python train.py --bias="none" --warmup_steps=200 --batch_tokens=[65536, 131072]
Each number is 500 + 50 x the weight over its row's rms, rounded and kept within 0 to 999. Layers, rows and columns count from 0. Numbers have three digits each. The size before them is the row's rms in percent of the matrix's.

# layer 2 MLP down (transposed), 1536x384, rms 0.0831, rows 459-531, columns 0-95
117:619539463488456490570484417587491498612454513531524498549489626510464511483504597551493532485432406530563404453552466624536525516450597557557561520543578487494543515468474571561425505455537499518429529437466544506413526611530489485497522523492432498552508497552486502464493565495518507481
100:498428523439556595510526464502525485428533499540481430523523508516532509449459505395373509509531574449542584465532500417518511557431494483470569550526512555524534440454528618486491488497522355512563554436441515476446434524507514568564361507458516448508429572491546511547481433524579438451
113:551487458386559628449453487533539480475484488496530496504508563509467571352486441490514513469441480434476459476535483468467571530434537368435480435413455569548531470484492467421564510529526425471406500487466481441597485477529495437495454442571454534558466483454503463560569514421540587477
095:512573420556520529547529591476577507440414505528530446497500590533531476442539515460414616523553462477424627481595508538594481476565427490494479497524577484533391481448477581512562489544525421509537428587380573541401481500635492505500556455508504548353539485513539375532488446473457531454
107:485474438588542511471496495566504572417472530519388572512563505540511460487481423538463477491477462442466522485452501439551533547501558564546491476462470539459492443425430451486559495485557401538457598552447409583539559475583576452504520524553492504497541524519460387490454505558506554374
102:408484481534468489457525505535475466482539541604526459526539531475528480446419605529416539600484421488520496578435377540446464425570459556576472488509459562456489438537540529438526467551502536500545508426498562486481538469458498526495492442435483435520522497578527530590423610443495451529
105:417526428527376451444520489481480438604533445471489548597525465475598516458498499535500462501478499498442471531420386569564511498481424444515487469491477505555495518537508511538541443512600506542495485490464514396534574519441523421539546528514504410520474579500414507506525491579481453457
113:563477588485466490487542481433497501509444545583516448545466465538511501551468472433440448518486467475493560578601566491554507469536485556519537508512494449497470446468528465526455543632557538585404501536470433574473548452585480548487476526507514528429474413417541533517547638411401506446
092:427452452448492403511510590461581449548476568536594456600542520576490486535452539477484469396470601508438442448408558457548557455582444563492493612511545495449495485527490407515509617511503425444558364602519537444434408538468461528522523499498539527415452520477527462504529493458487460480
103:531492484441549512494494485440489524525524510455459474559485484539555507543435533500477440504491510576550599503590480567531429419533469509587449565546541569405465499521469478494518474484578507409450399479562514561548500624465511492407499509415477456486555441501496442507456506481519432442
108:461517511546405461574464573509521597530470530568468494343539446491463488476554489547541433551482464514457485531443419540477495515457535494355540553487469551535510511510504521526438582524533508442513471442489519524533474565427498511455462469476517465526530571508524477570548431624550529522
102:409547467403404470460532444485477478449579402482417518556519469450376468469553599560510537458542430431501453475476452574476510507458439546466462506381466505489503517615484545461476397568459490432584478482529564643493352508520519455544491501573465506498514465464519476524561584524490490507
094:491485539389486488504424497507449506534574492566535520446543493568476529511559388576549481479428547468487463540466529557474405465428622463395531491408466468468481594481491512532492520484382539538531535607572517443550532522465481456509591476485492565529530487477469484458377436522575532534
121:459535459431514486500446487406572518536496531514463450547511544478622563519604470577524562482499504534460463559485445426495408630494403588561482424515596503521487429482450434491438455525486497477492475475573495405491485518477500547483458547425408451582517494430521463561401524500539423511
099:508449527509402527500493544481451515542525519531480490512535435442511512530514461402377486528479477483495501528458488361492508479539470552516402485595431413558518522496577499520524433560393515522522457438483440527580519479494428499507448578544452501465484468433511507454487587424510519497
103:469451497457554529610485441509430462594529530481519485471391440510478511567588548520412514513534542530528491498483437520444539437575467514502437519505543471518508422548450524426489520508515519424481405501508437432463446464451522593572491559446460513538531458512442551492496445461499470569
096:534480454464495459562552453411543470592539591543489469400513531476527489580497510503461559524522466395471432520473436466482500475559474551408515510474462493517437433545516487525461443625481477567495476440488523497559495463574580433464531422430496381480556511382496361514500525552545527522
097:496393472534530493459522467512483563472484545511542521526461500533517500559452574537448559457540503451518515452526495477504478504548472504554446456530448483539514436597487536477511501505601493527664470456507481489411383411518530541513494572618533488471568627466641430450522517474581508502
105:579473608530454556506491506512542544417506584498510536439567481454444480484587550532474423504413429477448487462455530423425507470468551528552556530476478534506432459551466523548472456549595568517492574588559425487530551447531507484535444538549477556482560518526442470380536550474519481530
092:544487514501514477559500533534521464581485506473465448566445458487477516493454396397508402493534491510529498487515541492445498411467478384547461531447512595554510562483538503402471471498505539480547492505497447488505489484508391517499532496511429514437404467471454475399379484529326418412
095:539397481464404456503485492468530398565510504525419599483431449486514467469467545540571549494444471551507479528616494550347455504559511544512526534540391485518426456580516540507500457536506465511422420527437518475498543455514601480470514512511375458449435476452490490624479533448534475471
095:448510500538497485551466489552464515492402476503545508515486370517568533528598458487512558430576476435455439426484524523610518598487477515424596548585501574559512498550472595455496572512532514426559553496409665473397533480533493525516548435560532493441453583534522555544549445379563501495
092:533471514484552480443478543504486526420443448428581556508529526562609476537448423515438479550515409430459387433453556558450580539597528548508468575522503528521534511482424579580408447525490480584486552513429576552568484522448480492541581521506537479547446524506457480528505541414517514565
097:549519484550604565497610571542549564510583482457457471555533542568491520638421530494485445438459490606501463514538618495461496553546506506565510515477518522467513464523526479556507534418487597441528439518488547598494492546449486511520509472392564441499618564527527482494569537508513505591
084:570449529536469562447608528470475672485505500424501461474509444570565575570482501463440539509522464493496445443494520499425510584476442454579510499494474442526541491437521532449534627413526471550555515499512418394532422510452486517483509488459602528472501400543586523541532521560416466572
099:529553480542546501493553467400562547442467616497439486507445506454513454496448449487505465521584389567522553461482494454508536507544530490497493488465582464506506604372574405445511474421473501424564458596499506526580414444447416570530458521451467420477494454468492433496512485471509543401
106:483516374521542533476436510532482457600440485468615439428561527498468493501499583543465468501561433494427573515516520417442533463450612503471520577546519524449474501510464493463552621527455429433507415536491494483549431493460429542493451508489588536486611544496497477495483382514501541506
107:525504550523610469523627511473463463504496389513488481542468454533487446493371520572583523496437482436501466485548514459400481447499583510563401533518487509406627565467523568438487491473542537517550483582531423561432400594489436374505511517472558487562446487421423462472508522522568576506
098:469442506479501581545536592474579501522446439513539524510566447623430556539553486576555464584481526548550486416518534409531537510454491615489575463456491475432373531377452576540509540486481516635600490438566455490561485551472544420588578438489478511423559442633515421478566502493485460564
100:501450422466554543550463532496529478524551507544430520439480518520485514425480483440449524461529559526484519380536501477487482505508479440549512515627445617528515557490543463639589525550462588513448495567488395453426329423479580535537472488479552584534587507548486460418419512538480447493
092:512501535520482433516506403424558509565504611498505586480506525434438501481477634513518467548450495498420527529487466446523532479521478519468449516498547466497498492528559519507578470386443375533512445402533424516508455529454478524611578509507445510550508511425453523517538488450409545456
093:544573517512502541549478521571579502563494514506471474431534535537510555512508454497458493480539492475554524456457474477479483566557542512503455501441509437524573532472573505558555461475389543491460438494570516528474495458524452466566450410430534525527477543442456531515489420508499406611
101:481535541530472483512494500453504552467481483450483413442488488484506545534480491509537464414497460521442539479571512647565568427498619488383535600447449439419538517554527561485488537474538508513536585560486554420485454446503456528488474398491493561443493497539517505538489533398467484587
098:557557548574438482493557555507665588525513468564536539440453582478381438476577531498462356447551506488580507390487506570495363528449468532524446552442467384542526551533490565481489538449484514583516545533412506412506501482519441455528473495461560561523492528488513397456594428484458417541
099:430563508500468380434639489521527488407478447452497402525610572521561501547488547462467506463513523493496522531510537500570510480512498468463492510461420458460549505592538528439593492525513398512514568464464557529458494509468473397499524518523608566550540501469475537538535547474574591586
104:512537519488490587599522558503444460474540460437430528549427495490413443551617457488528425559471461564525423437491568523484575523503476480482516589444456525518494609403471567466472522427503479521577447484520484563459569589417469535478535406520556522488452470509381514477563453605527518478
119:476550449578496461573512531563511413444516496462465537472458544515562542481555538527623456544529491501534467455494477524456457495459554618565554493476538449494563483398447449519462391454517464572398513627496518520598522518482507453463430577471515526441553466487459578426511478576465502501
093:531440527464480482428539443561523463511544526555518571535478474552523522586588435504565528455598503532393446442498474475518425468510447498425455502540436435566464483474541390518452477487379519627534463495502528524505494514490532533548507412482510522541558485511446503623546533427443493481
096:486566482528609457512490463430352573466456581463582533571480431575519559545520470499504471496432473453547527394479543526482622495535582405541458433573489548480389461498457498505438522434439420457502541535428435556457500593495464448451543460567563491601515513385591541470496554524517522571
095:463427505512541541468473580450528515484514464574512464536584451475470552491540482501492555487480531529482481437434400459481408474536550471571549546476462593453416435493460577429483420528593429543480507480432456482467533572555478487477571506491543544546684446472563451448497532501374391456
105:364517450519454509509406490484468567519485509527508470512549564513519454460560559546563541537551559478425477529481555417475513533557486547510469436495543518571540562550508496500441476482521602519542499451525541397401495427471525430539544617527516588546474551418489486497553549499515408514
100:474493484446532546411496577484569531551518498517483499512598512423418432547481474481501531419439531480442500391612491426578654519474496407547499469464538550522550462485494473494450552455452492482633562470453517434472533410516499626603612437482533517543536555494540521447496421497530554536
117:545525460551526507489470457472474478401473363518481558456437497492475516487544532453504491505529546534412499465482389493498551464476597526432503484522442431525474440477559483533539507489404499504356547538537495616522509543545574544528501490451417531438450536425536530533519466535453495526
100:530457511533591509529544429528450550421515494390521460574501597491501476458361439492468418552544566506490488555439402544449570512484507542555504411482513455425546528527414507511460520423505516478497480515436503491504557524512538476464403495520557476419528481518491530482451450458481461488
096:510524528516473497496591510477484521370481502444496523450557463472500547524459405520582482494522523492449515534444543447581516547514418499610483533479518516497438531485594500577542488529600545497557558553488589481494615546452557464451567523498500500487516444564432397475493528535461481476
088:480512514594468496489440502509544521468490447489542543478530453469489552488519474561456501537560560399512520488523555535460427540401585379394572481435510590534561513528455494496509520479532376503542493392504485387500567516418427544528540519566429471536453503532449519422554517560430438448
106:550495548478458539466471557563502446515582469516499445521429450470536497468427444573551459474535526539502508517474436407516568472516463545531503604563544496551525593438503454446461409480476500460531485546455480419461445529512528567528450488437580447516499568503533562638382441443640418569
101:575553512468439523441473469406561515539497556487545529530665546578511451544450444479434513531484514516495555477498458380514451520564462516510533495480502499538497472463577516524501547508484438537493492427424511481457458520462534530487581461468483444585464422492578503496442494583445500552
094:442550575510505454503452486514508587540540447459527536537489557414513426501497475512555442512533578459446535517627473558579511466522487490455515465539465511491407477523475428449487447422467616508482488435506413419543531493435499443499521500483503532442514474542462555566469464499576429429
093:564556458493545538518451488502569478522501506485504437565441524483484432483642467577593472597457552460480565526447472446457527564491525465505511611470596545471560501556455594466392487574541513524439490435531501493568509545411539522478442484427476474432420539480457509469503553472508473463
093:488508487471435590536489544490426475530535514497437516506482512489469435506601452531507429564526514471479513473465516444474530458425547451479534604468454572430563557538482605463506444543513484455623466532458503538537407433460524509576506521499535498363414498448536556484452416447455454518
085:555543459550527460433463426459526492529510449493529489341512536503510548601481467472510494479493400479549534532455524443443511596464547540495498425525625483523465391494488484533563486542489379520517532390513517531509443505564486472456535410407508500461428505588522460485434473505375474438
098:507514515377456513527492511453516520408547440491530588567511471488526542468615504555508517455504502575593434393535417483468534494508473496442528556522481577483494494460447541467467603536491548536535581492405480477541499533439534505542548562487539597544573513539461479547419535471552485525
098:514454575561499484461557473555517454527576465512571453487521459436540479592499460481490428477526446509495527517558518453558517498477486477486454570461531469583509491384505466478501519531435491502474446519471516483468598501521469529538417469494464474552630549459487521529526417515529419567
090:427526517569421445470512439622447537604465561449480383501526517534531471432517444460486485527529575475521500533523490507517458544457504465503531440532621468541492473483535521529530532462475564411495528642447516538491542444467490380475438579539483518469523441512508501450506493472497562527
093:443567449515548599456631486571476536414550523527524379531519416535513454565504570470458475551402451474516488562496527499453409501463572529490516562516478581540556553511387466514468463517440465599569520469612465531432467483486423494459510522396503492496465482549569503432511599574468430576
094:476466509481532561481466478514442595497523438574444521529435561524484439523508551519546475455539437609482430500527473380556557428481556508416534422489567477523493503465563501390473451428438523559524528459564603446493539485567545484542459481488526486502599512489454470524530549517436512542
097:444513500464507543456493606524516555584523526514402480526545472488487452507437502510529542449530491505553485556515535501498434486506454547564525508580523385477576490552482512497487558542440583445550428502484434413511550506519467485517441663504459430581411473544497419504442478522477488523
094:517509483404470587472448496608451548457518420525553473511529508523558437628408399495515485532516554465520584484464455482533468528591546519456462479605523573451541550495560513461417505567526488405532544523497520427517456479455468477530479477535516367491628536489517412543517496503537552493
105:455437529487500500487419412525422554515464429557471488436428428419464532585523410486529447508524541549540514583532556473546552552467440484520597517389502541493483433536513545516606543515480493402574519450497481423448471470495518439482547488400541573515518569511443425489491477504377546450
123:513491552515420450621526515473442520549498517519627579494573503545518517504474543538557562526477584540539519539527507322457547456546488531467576531540449465549435513525470516474461398523490505458478520531528551539554486482487557506554503560447470537530500496493485534559510626492479519464
088:505488433504411582511481556517496523516496464370423452463526472492513474469418537554459483477556487559532463593507438478448496516559531436573484366451526513455443490490506583506490554444556506477488479517456434425515592458474508483427587415539482478510436506541531519564523491530531493487
088:544486512459496513488606373480442442445547456496439434477539438488580532470524500522598489455506481511403540465491553457512444564396490584483574482504509473518467461524474461490516395502460465566428514419529536555439436426539554499491537518480597445532561583490546508525500480518473444530
099:547531488536449556482490441453476503620509507549433535480572472614490570492528557520495492563534562420538492522513579449500522640448493521499453636481511480562493451454557515464610522472419441434538551509539480463437558571479446513558473497459595549554512432547410517470478484454532478499
099:513494463469520475506541549487513503511475510496463511511473531631461528498552502468477462462567529397487489493495518454584509500462507505557518522512458450464427495472535481521471499532501477470519436520487532549480406579466624530553481431549489448443572448436426455462483477515486374501
096:360519575507534558615592573459461556436654502421524480454489530548539457499525533493603434480483535472515454485523536526473525472485519599460408469505406477573496550429616454509504441583477466474417470517449423426528527529570539488556424462552561451466470462535363490588503585404486446400
101:576515555499470494535471478521489457433520493497518524501525523423497511540508522538492523463581465409536513556511527526489514449495429409501519482570550532468588567539470486540526490472529515439424533509553517391450521521534514451543508509469436530516421469506509453499435555417436597539
100:507551474422495576596452567507401430478526462500487479434592529469428420435525475484544605465410517459525529427466497483574416571565524458385500491551496503536473496485588535493524559427446551457434543505433451518449453486506503377497401520543509470474519472450513578507547450529500421508
100:553540514516547464461527568439530562566605575483452440487531592526450549532531519455454440513470437465459468495544502397529449546560483493518510574506575468413537472441493530513482390472451480549544507561571486432482428467506394559503547530542443513501608506581495587521497580513452488416
096:406550432425492531498428482525423591514491425465464444502535521444526545559437524389554533561552479492481508514545506548620478537502491453467503511517603463549464456495553548531483529542452623583450517504545462526467380391440582472482520474499443512495521522476541532518461447429469551517
111:513510515505473386488450515488527548514549526550503542472589495540458434524509452485514508513515546541485528453437483453522558567537418514571592519523534430398569525551458555504444564462509402580555522510528484426426610378569543427550392444580489463533495579565493439516537553485510401574
096:436594538497525487593454585383549509491498489570449526495474388526558662420423445477486488532565526473535457453498538503503506503504498481502470496522435421459528434489538458503475501473397463448494508515574503550515540480498522561459513491552458514486535467451560450482497545539548481555
093:447523615524475400510533421497532510571413553536454566508526565494445464565479480521517514379494391572461414456512454402493523490538553507522474498577459560503476480499479410446529513391449484457570440511483521560445461413455432522596494428500497473445504435388590450467491493481574567519
# layer 2 MLP up, 1536x384, rms 0.101, rows 460-531, columns 0-95
108:468540559520497342545437511470490519466465437504531528481494497444511443497482449495571509478481462552516381503463494589465450467522469554461562423415456518516468540489515481561511495492420597489420532452547482468547559529531538480417589522555516486432624509489472516475450551495444505478
095:462512422508431524470559526559508505513622406499451510511437505595490553420640478430430507479565411511548496534594403518418395453466452530508463496586501531482467449472550514586481413552426522585548428500504474563492486453477524512505544498539530445444568475409559474513630489498549363553
097:478465462462483451424431481407540467388532474472565453448519457463499437497524464524510517479489538513530550437549447433535499604426454499531538502427405516507525507448510519493526513530493504599456496467516524529543406539481372416441449473461471529515610654463523422446477523514461513542
086:459529461520596510482540449468398453506532492524490473395509535476609400462484480524548495407512408494528557585415440450471538579507479497563554455485440571488507503445464531420421487474652506506514550394491523475434536480524508462500409462468549465565459570532498423533523455455574572452
113:457475449379519553542408530585479482492468588541518542543520530593515513517510515513417529520541567533526524488481468530508516565463541601564526545475389536429474466476531562489452462461513566405439458484503526471503515553477482492479475492449495532533426517559498501568491552592500486531
102:592481518533571489543471464545461484501514438480498497475571499504546528564442457512500473532485486467469449441564565552523449478491401566477527477569455560486510450506565558549522489598506519501457521455468471500360518501557462569448518462516446561534424482539573436518517498565524460549
098:445472527503498472412484561492490558507492526445546498548544532534523556493505508494495546482496461554470561443501483506537540538508552667603467493554499445451458447451571513476494510490438544536427475503507498428538612505578481420544540495553553540435506478463489520460566480485476497585
103:606512577540506444508494556481350423533552471482461577449464491503534560522580486389528495481570440464560494569480522519518520480384620503438531433493474494535448434458589509550391468447505538499483554498538530502471559463517409478535582444530540511514520597546416450507434453515553464504
092:523495450393441462464491512567468525464500487506443470535488466463498534466530482531605506486479441468518545439487431485471481503556548507503523466528438401490545478488535516541497602555364415587396497466545503533414419456486462558534527544464540526494488487464545445541561440520447534534
079:540461531582527471605462578424491506597450578544569482401550416464487480538522546604581502515447552459442501538460438469503462540493520489503555479460514534548519517497497512535531532607545471438478478471534569527532545533434448528516506510441503458553527477514528447533541377568538499574
082:460523498440524425544520553459607412568536461540509497369447475418483504509541479513511592433454471393426485422573586505532472490482501523507478533453536556478495522550419527485459502548525511442583471466642589439511478415550577498539572464560509493495554542485435452565535511509470501455
109:511561569545511393461552501514511485407463575512543533563449481480462514500494600371468584403553569490431477423485503461521522519492404585517401421494500551490512477451505489602473472554519460453526454605470418560494452526505490517550390514499450392472462521576489505468561535445482521470
153:418421414551561445569496554601425543473513511610486457456503511501518479606532503562405461504440481478418509454474496568382520519550451508426436596497512532482530470504536477409517530528557452414437517423532525464571427458479557474523480536487428413559445500570546377492577441486516477558
097:487480463506503539488632546501605505439439569501576447447559539542524514545507514577490522511475530462503464522457481533482561514452557418469554451514498454477533398525500515532556548600503506452434434487551507506449644530538506447417477538565424457492529448446445480517534499519505444554
099:543508548561520481474529441516545524460523534435615431597478529606591441529550537512569498554467479550535454545516499504506546520452477477621491493506497522433488549544538521388471457404480541470521528576593507528523544522469505466504385599384479579509557525581470561492530501507466524565
078:489450466459486447518414493481485404514501534524427465414477454511524530545456500524465589530514543435489401551436503538461511450470519482457419533487435552520464410532501463465452537512436603463578516538532443457573581385499507499451493555574504497435574481418435484432542575516526573536
096:545544565455512425475547503431559455512567461551511570450523609519439481400507403491525513530538491528517503525543466543455494421612386530446564487478485565483501600527490516480474463476509564477494492573497509497499586585456496467484485490429453469474441455578379551555546474516450525414
108:457541543440556562439459437540541486468447499462471451435492532444524515496564554464455448437439432502480454497525420525557409511483476574420478423501492474416524464558496491468493476534574505437427497504509531451419586484475606551587578536541492543526446437578492545520458479498520539483
095:498542448504489439467500595421563593502450539469550470497500492583528496463515512515570557529508606458533479449356508523551525435545481486429460490424450430444490523482476426594483533598472487552472558595474535470518501439479471458428534519423449435579543488521476667531502406589523546507
079:497543459603515478597449574544578468548545475467500544499572532552528512423470520464468498518561393484448486496520503498542495509418432535564517442469434520544508400432537497495476508509550416447517525548529453443504556549474498440504491431432527507518558513522468538556483538546527496554
103:459575488487444534467470411462427531581467522478493452602434515480623509548504592499594509476498451501446398474541436561553444473520430538501594507558486581551447487554473458393511436487426435492449536427414559524544501490565494439546478541507471431502486505469439500556474549470496516490
103:591435535465482476486556479497399518476514391529515364499445435528485556596565473480472533521440415506627517633497449529437539561517438505564432470555538455543441464493453567464517359546440556549502424466442485526580457570453566561418469530494500442489432556504497388423511433535483535455
107:554520485443545481487551413479528500528547495535489485489534482500572580568447469525563508411537603460520528554570471528451566463573452512552506548508562463539564508560530417504444523481502609351455489593541511635542515519443467467447509465534438523512511499515570511501499518452549526550
081:554538544560445597473456520566526547499542548477484538440551485512632413520534593493493479535559520514587374453563531502487481516561498523477511447519533452481472492605531465483571551446489488536499503467568496430518553500463549452458480491553488512438529472580502500437533495467477560537
106:515569577583563505542578497470562436510476598496530515553431556446554502496429527505504485472499532507511509519502484499444494536498429447456494395574490463450560522376528457469466477420489509440543420549556540520510533507516450494475438555498417395521573412583506512483492554552515529468
094:526485412545489463444535437576512397505478487460571464478491548478431569622461492558523544446518499421511568508476556287507596508475538556558524523595573526416523530552557496503491514599436562447436440484488453390564483558459504547561475527477526540445567516442475521569490433585555559506
094:478471576569480455560577475492531503444502518537484488488469559480391491476474415515585534486540452464534526549519536543506478485517545438642484558517504451485413523409492501401541452454512422420523496463525465497524495574572421466437413545396487463485532440427566457485532466474501454477
101:422469533488491490491527525422589476494550443625480456512593515484539533583481507470446452505562492467468569428547514470532570514491472531477503510474461502479488493566505554360560503540518516561507484502523485492511481428552558498533603461492514546563509396438499468481426533438662445528
104:541540436461463501617501558455568492477590536361490523542454551490568509508501519450460459508508577545528506517496451535404472518488521512549530498529495455481494496411495488487595490499551522470466467625509457452465514519431546446533562359455443588556545479450442382452448442540512461516
083:507523481558495508498477557515565444530475512436544401495485457540478548561433386533519527505546546538442414464455569512432517471386503481501522470461500508491556552516577527512452551540525471448485552466629552506464574437502533460475526462473563526475513531502483545513510463502388476468
082:475499523556545546544464520573491440534482455393360470530482565525559457495497494501448450510559524487523499467550522473493486354548523377487459476450539422507531449511518493528482440554494568486479550426566450556547441430561484477545513405479418580581505499440468465550453456496503499500
096:543531563505585372567554447472440464563557480492413486483419412469518496429357589440469559460568634499536582504496476419429443511450457492534424505567575504478492490541528520471510433545464451402503487454468597538572574530509487457454473535510460488493454508523495526519571455459488533494
092:483516521513390487510496564619511602541563519501527540454488449422459455548580588520540421445530511527560530386503452517543478565391485554526508467488545404518479549587434542489515483366500492566516548446458496455493492585480483504539468496501491572509489496519506433464560473341553551531
092:467467423559557479508612557429431487546508423488487368617482551577495508505452418494520579485466492504552482550500549440515534457489421472415538563471579420445417471545579488526565481522495548554445471522566574429388490490481551434429512516505441528485475529504559495550514578497537473568
128:523518501553515475507590569494491487454493509561451433457440588498433617556539507536491519587432529586565503463477560556458573471470472489553464358443399482563457501426447589491445467529450439556493408514424470579492503495576556443499455446505500511478513490527574525421505561507558483533
103:508485599477456418401422496473469456429530502516539462419432473465456463398422505512464434486499485489598487388547506532503483530532478555457485498478414522442427525492457507489557491504491447446576592618514455522563476488507461519469480531429472534457477436498459502438449530427510459473
092:492425480477549548422565548490469574466581543471547485429538480468548459551396473457613550518513513490493535439532466528488479436535431550558526520492569531519471505492470550376479465543436539452501421608560523500504445456465528445596575495475427424562447468486487462500451507538403511592
081:527478470509523459531572448482441539498486580494578504484479488443536526510538499456577461474570465516514545501471535462556519628452558451577448397577506492549450503481465534488540487488468546439490503497481523558532581536443509468438475543525496449488530493469509571541423555543558496556
098:498514498584546454572498493446448499490466521481529499492444430553522510480495505478485525513546405491541520594514495564446548570441460579480525495514548414542506564484580438643599551507500538489498540491553492495491501448447586575541456578458449494481383627473406582531556505537522556466
142:519487519491457548513474417517498480431499505481434446521400442539432540532446399484446416398441497493497572397520518492547531475490473422418574538495430506465505462535535461473519531379505401498504544451513528585510382533499483631423441446464539589472519533514559448518524584440569574415
106:526499487495511488480557532472503449484581492523486549473547502466412507603496563555476452418427476499547453497589450461485457512549523463472531585423562521536545501485555550455563483481429554448533517493493412521482583466468477473462427401486452581501458503377390496533453437563436525478
085:501514473494518571493514414444446451370565435521580535459496420406543450374540524411494469528487552547508587572433449427507453489414530532528407452520507514563436536448410496489470453466431512520488566507430517587478513553534563564510481543560466498509473462474553514516478563502521511423
109:518484498542524501466531463446557566459524531531541479542456523447493474534414432472554378418496550422445408457479397472400451405417482503525526385484559453512451382522518565511511527386570529524486546507293482542492559515523519473496519454559488448467512473460579357524561517449547474539
090:566547488509431496516500524521568556551460517520443445565498572503410558491553579487487519509480527497486567456495483534476447398468548523395499427517454531460521487559503489482513624498451462566504474455423558574520432445554588516457500439512494526407515508495510528479535482514566554503
087:413478523548400458579544478501417567573552525439516487520565431482533478571522567489586533518538483508512425467606516514479463520426568519526487389483564516463458485552502530496521510510423442460478453506544509519498457457465490602557587522492457586519440544446477446399598372525503464551
104:522521502489528585555532496641455460561549513535546436568405508530481500482378500568514469478508480571471588554505566449578534586541452523466526484540562458467567534447508436504413464511478408563432539462469491551512472509506574584419515428442573432486519552544506506620528543494573432464
101:553630448460561510516429475487594490426555526557496494536537510476498426468529479437497587506486573550474439582609457390398443490541387502399626555537453366439463504421629494521502477526544446447446455427465523461450418488406497476478531452485475568550510471494499412475488460513523521518
091:511560522489496446471478475556510562604570499436494447496406406554406546453488547424477484514482534493494441544473577518468442622413457560512565504507502570496528499521561528529514503517482549425538506481462541508510502473525488437517549476372514501467502566494449670464566500547488429435
103:443607496438560495525532452541512511478466414515520552531455551490462583481508382575631484688501500525503585578403500404467521545518575513425501510474561476457458471557517577453453545533470533460468451473497483502581474500458528507568475451450523411481445454463567530538520489525585499539
104:513520528542419462550482460500481522457451461362590496546473492587603536419575545440521507544538397500531551495469554564436559567536471614453484462446407431396571384551445596565490373534501477556512505584546532484526521489438545471555590598530480444554427485521512570499475494459466497526
107:484508449412507543590459538523453526507472441505474452608530461412480511428535566484504452491550569583471494451506499536540547430608417499500516457470417519471476483520476507423525549498442580396491419519492463504470544515454556474507532529501523450520567503426441478512512520535603432620
098:454488601419500470530523527438505460513529432495513527497475528493560439449488457555488554540555513513536386479513506466505525552500430473571591484551503512511485523471527622455521571537580581465552463580533490460435673589456535508469505470442545470535549542479485475540423526446471584472
108:522401555433511490416454461445484505503514487440509596519493527495566526442452547485472434556575490541608512549449514541553545478522516563519523499437512562585534495510539409527496401517466503466492480498555530487546444505592587429464516487489496570457510485545496535489522578491570539490
097:461475528504456497484483470493512448539512482477536527472455467474553489505407516476432509409527406619569493432565501508561612401475591458450476474509540533573463505466484444484487494555499444551587440451548498521510463509455596514541518526402473546429428506476593601515508586480412510472
107:445564444467508547417462501527520503488529540471473443325530520568497489522452463590511489511550459470495496544502422551550434504492541445467550436390566486496436510449549483591583573478469467365541502607470427527509506524541542449487469529485508544499531508466531486629429502461450598510
097:444478451453387550452425520550462557552481528549504494440609471466507472527536545498472473568406439519455495421531538531484474534585574507373468420486602567466475495499515462536535555472543504409515481461574539485470486507546501636473509556553509494518514531516546555487522498544519492547
097:481476527503499464486419507434379526595444399601468449429491409596502476493517538541472459481548453537487417451431444479488409537422424493505481499426525476479479474559520658466498497523410521476477443551412487426472484362486474501428501506516461586496518436445572496472484511522511459512
108:549500472515556457539618565453570459532466531483437687528452436485452554350648603462506507568470480469446481524570491511527593530491433530511540493447551485502484517555456488539566458440443516576482445490556521534513540457478502511515475525477469555514378490473521621562456497468428487435
111:498416483573431510509440397494472466486436503460553478550545523492488551510542581537492525528511530513545507551522471505453467523402477541504526443485479464502509475541491520559631574564535516420537466500474517464464543566555514447510480553542532518512577580478416399492461532477473470445
109:474383551440463425413414595466506608499470590542480494541512554460422478497520468476515592563540476477524493500465478376423523529527418518547477498526489531539487534577423479412416446396494462513550530484484534461555548468474601449534463495466444520509481500537479466480491392590461442538
099:524480519461472437419477396514516464483503454591525464585542588404522591509531502480526445538529403547393510455491541560503513576366453541533459569579465434497504510517485491482474502531454491549497567493506569520468490447495481587591382583441551543486550513551511496470477417562484502441
101:516570463501499587414479484444469533445512574496399550498476539449444443477436465511433440468541518441469368486463485589556483509586544410503466537418461519478518548524416452535531561549512553454505435546580446454522566537528425537478471517482436511514472494533508590564440535519477524461
099:508551535504575557586521490481434500566447511559483583480461467373440476461495478450487401406567498537529525500588479425462430543486542510523526476561421410469410538534468502552500430588483569506490568584522509542399632517427520473450413468476429553515460485514514468507429514556464513434
094:453547518486576421512415429518558470451481549480498573466535530523526429516398500576438402508582537437461486552403487562491498556460470504456536585389570484447556576448543548496550539512497478539463592684538512548415549508514565515589460518510500480512445430455536550503455637498551498458
086:466458386494499484500458488455452530502454489474485451513431465458486434528467515483424465433541548532401478486371428546523538428515564489522383437432503466498504470511519507470546565483475412504375495467446405531468491577526543515503510507604499461405496548602444532536491456474552475468
102:424504449366524486411534558487577526465614432449465502585525504615471402460496414473564465536438588564480503399514428522500459526480488560533482513430440530432561471498517446491536579535396451599500462513553528507440512474482532473488510601494512541520544529478468568542514423529518515508
097:478497516532434505580464517555579504535642646455422469452480531462528476578515490519520532526534495575419461510542555574490500484503560536525486557520428479546555476499477467402547554454498550477498498439475481485585595492424521494459493370410590524565498416415461450493563447379475533552
097:518541505452465436500520541543527578548590484482405561529559541400567503482550564466449493520519479549474592538571465504495460529489471475495472502574462601433531465434522430478530447506438558402536513549510452456492544459613472490470523538495472540519515399507460661436553510552428485410
099:500573546467488514486435507541650463523557515458494603404436374438526453423460479573466515459588521549464536549538439526490505530504465514534423418492500520487566462375571471584496500466490561502472407497482492579569520441533459472497505499440578459523471558498512479459505439518464527551
110:415483544524505402459555382507494425588491465597480545495511515600496435467464491524530477549563418571552470453391515576515437428489467517484472500509526515469481503599495446482541567558472496488484524492608445518488515448549489455516443458421480429476426612477473548496495521461507466592
090:529572564542581523578556564339473467566578469576435473526500473556539545462532477537456494494546501525556451555519426488486485486510436500455515509503537438478530443557463501477530485492411493516462533444609448535448424479473567546459505486551499545486464425473588405445544513514595485522
107:541509538571548462488549552565553477423514438505555475492531477516493443483559493449545441597526403469496426512377514522496544531474605527558398520379480381466542504527537493470452413434498504482443526527513460507499400507466588532469500480404489589410478504493496513552500545549526499430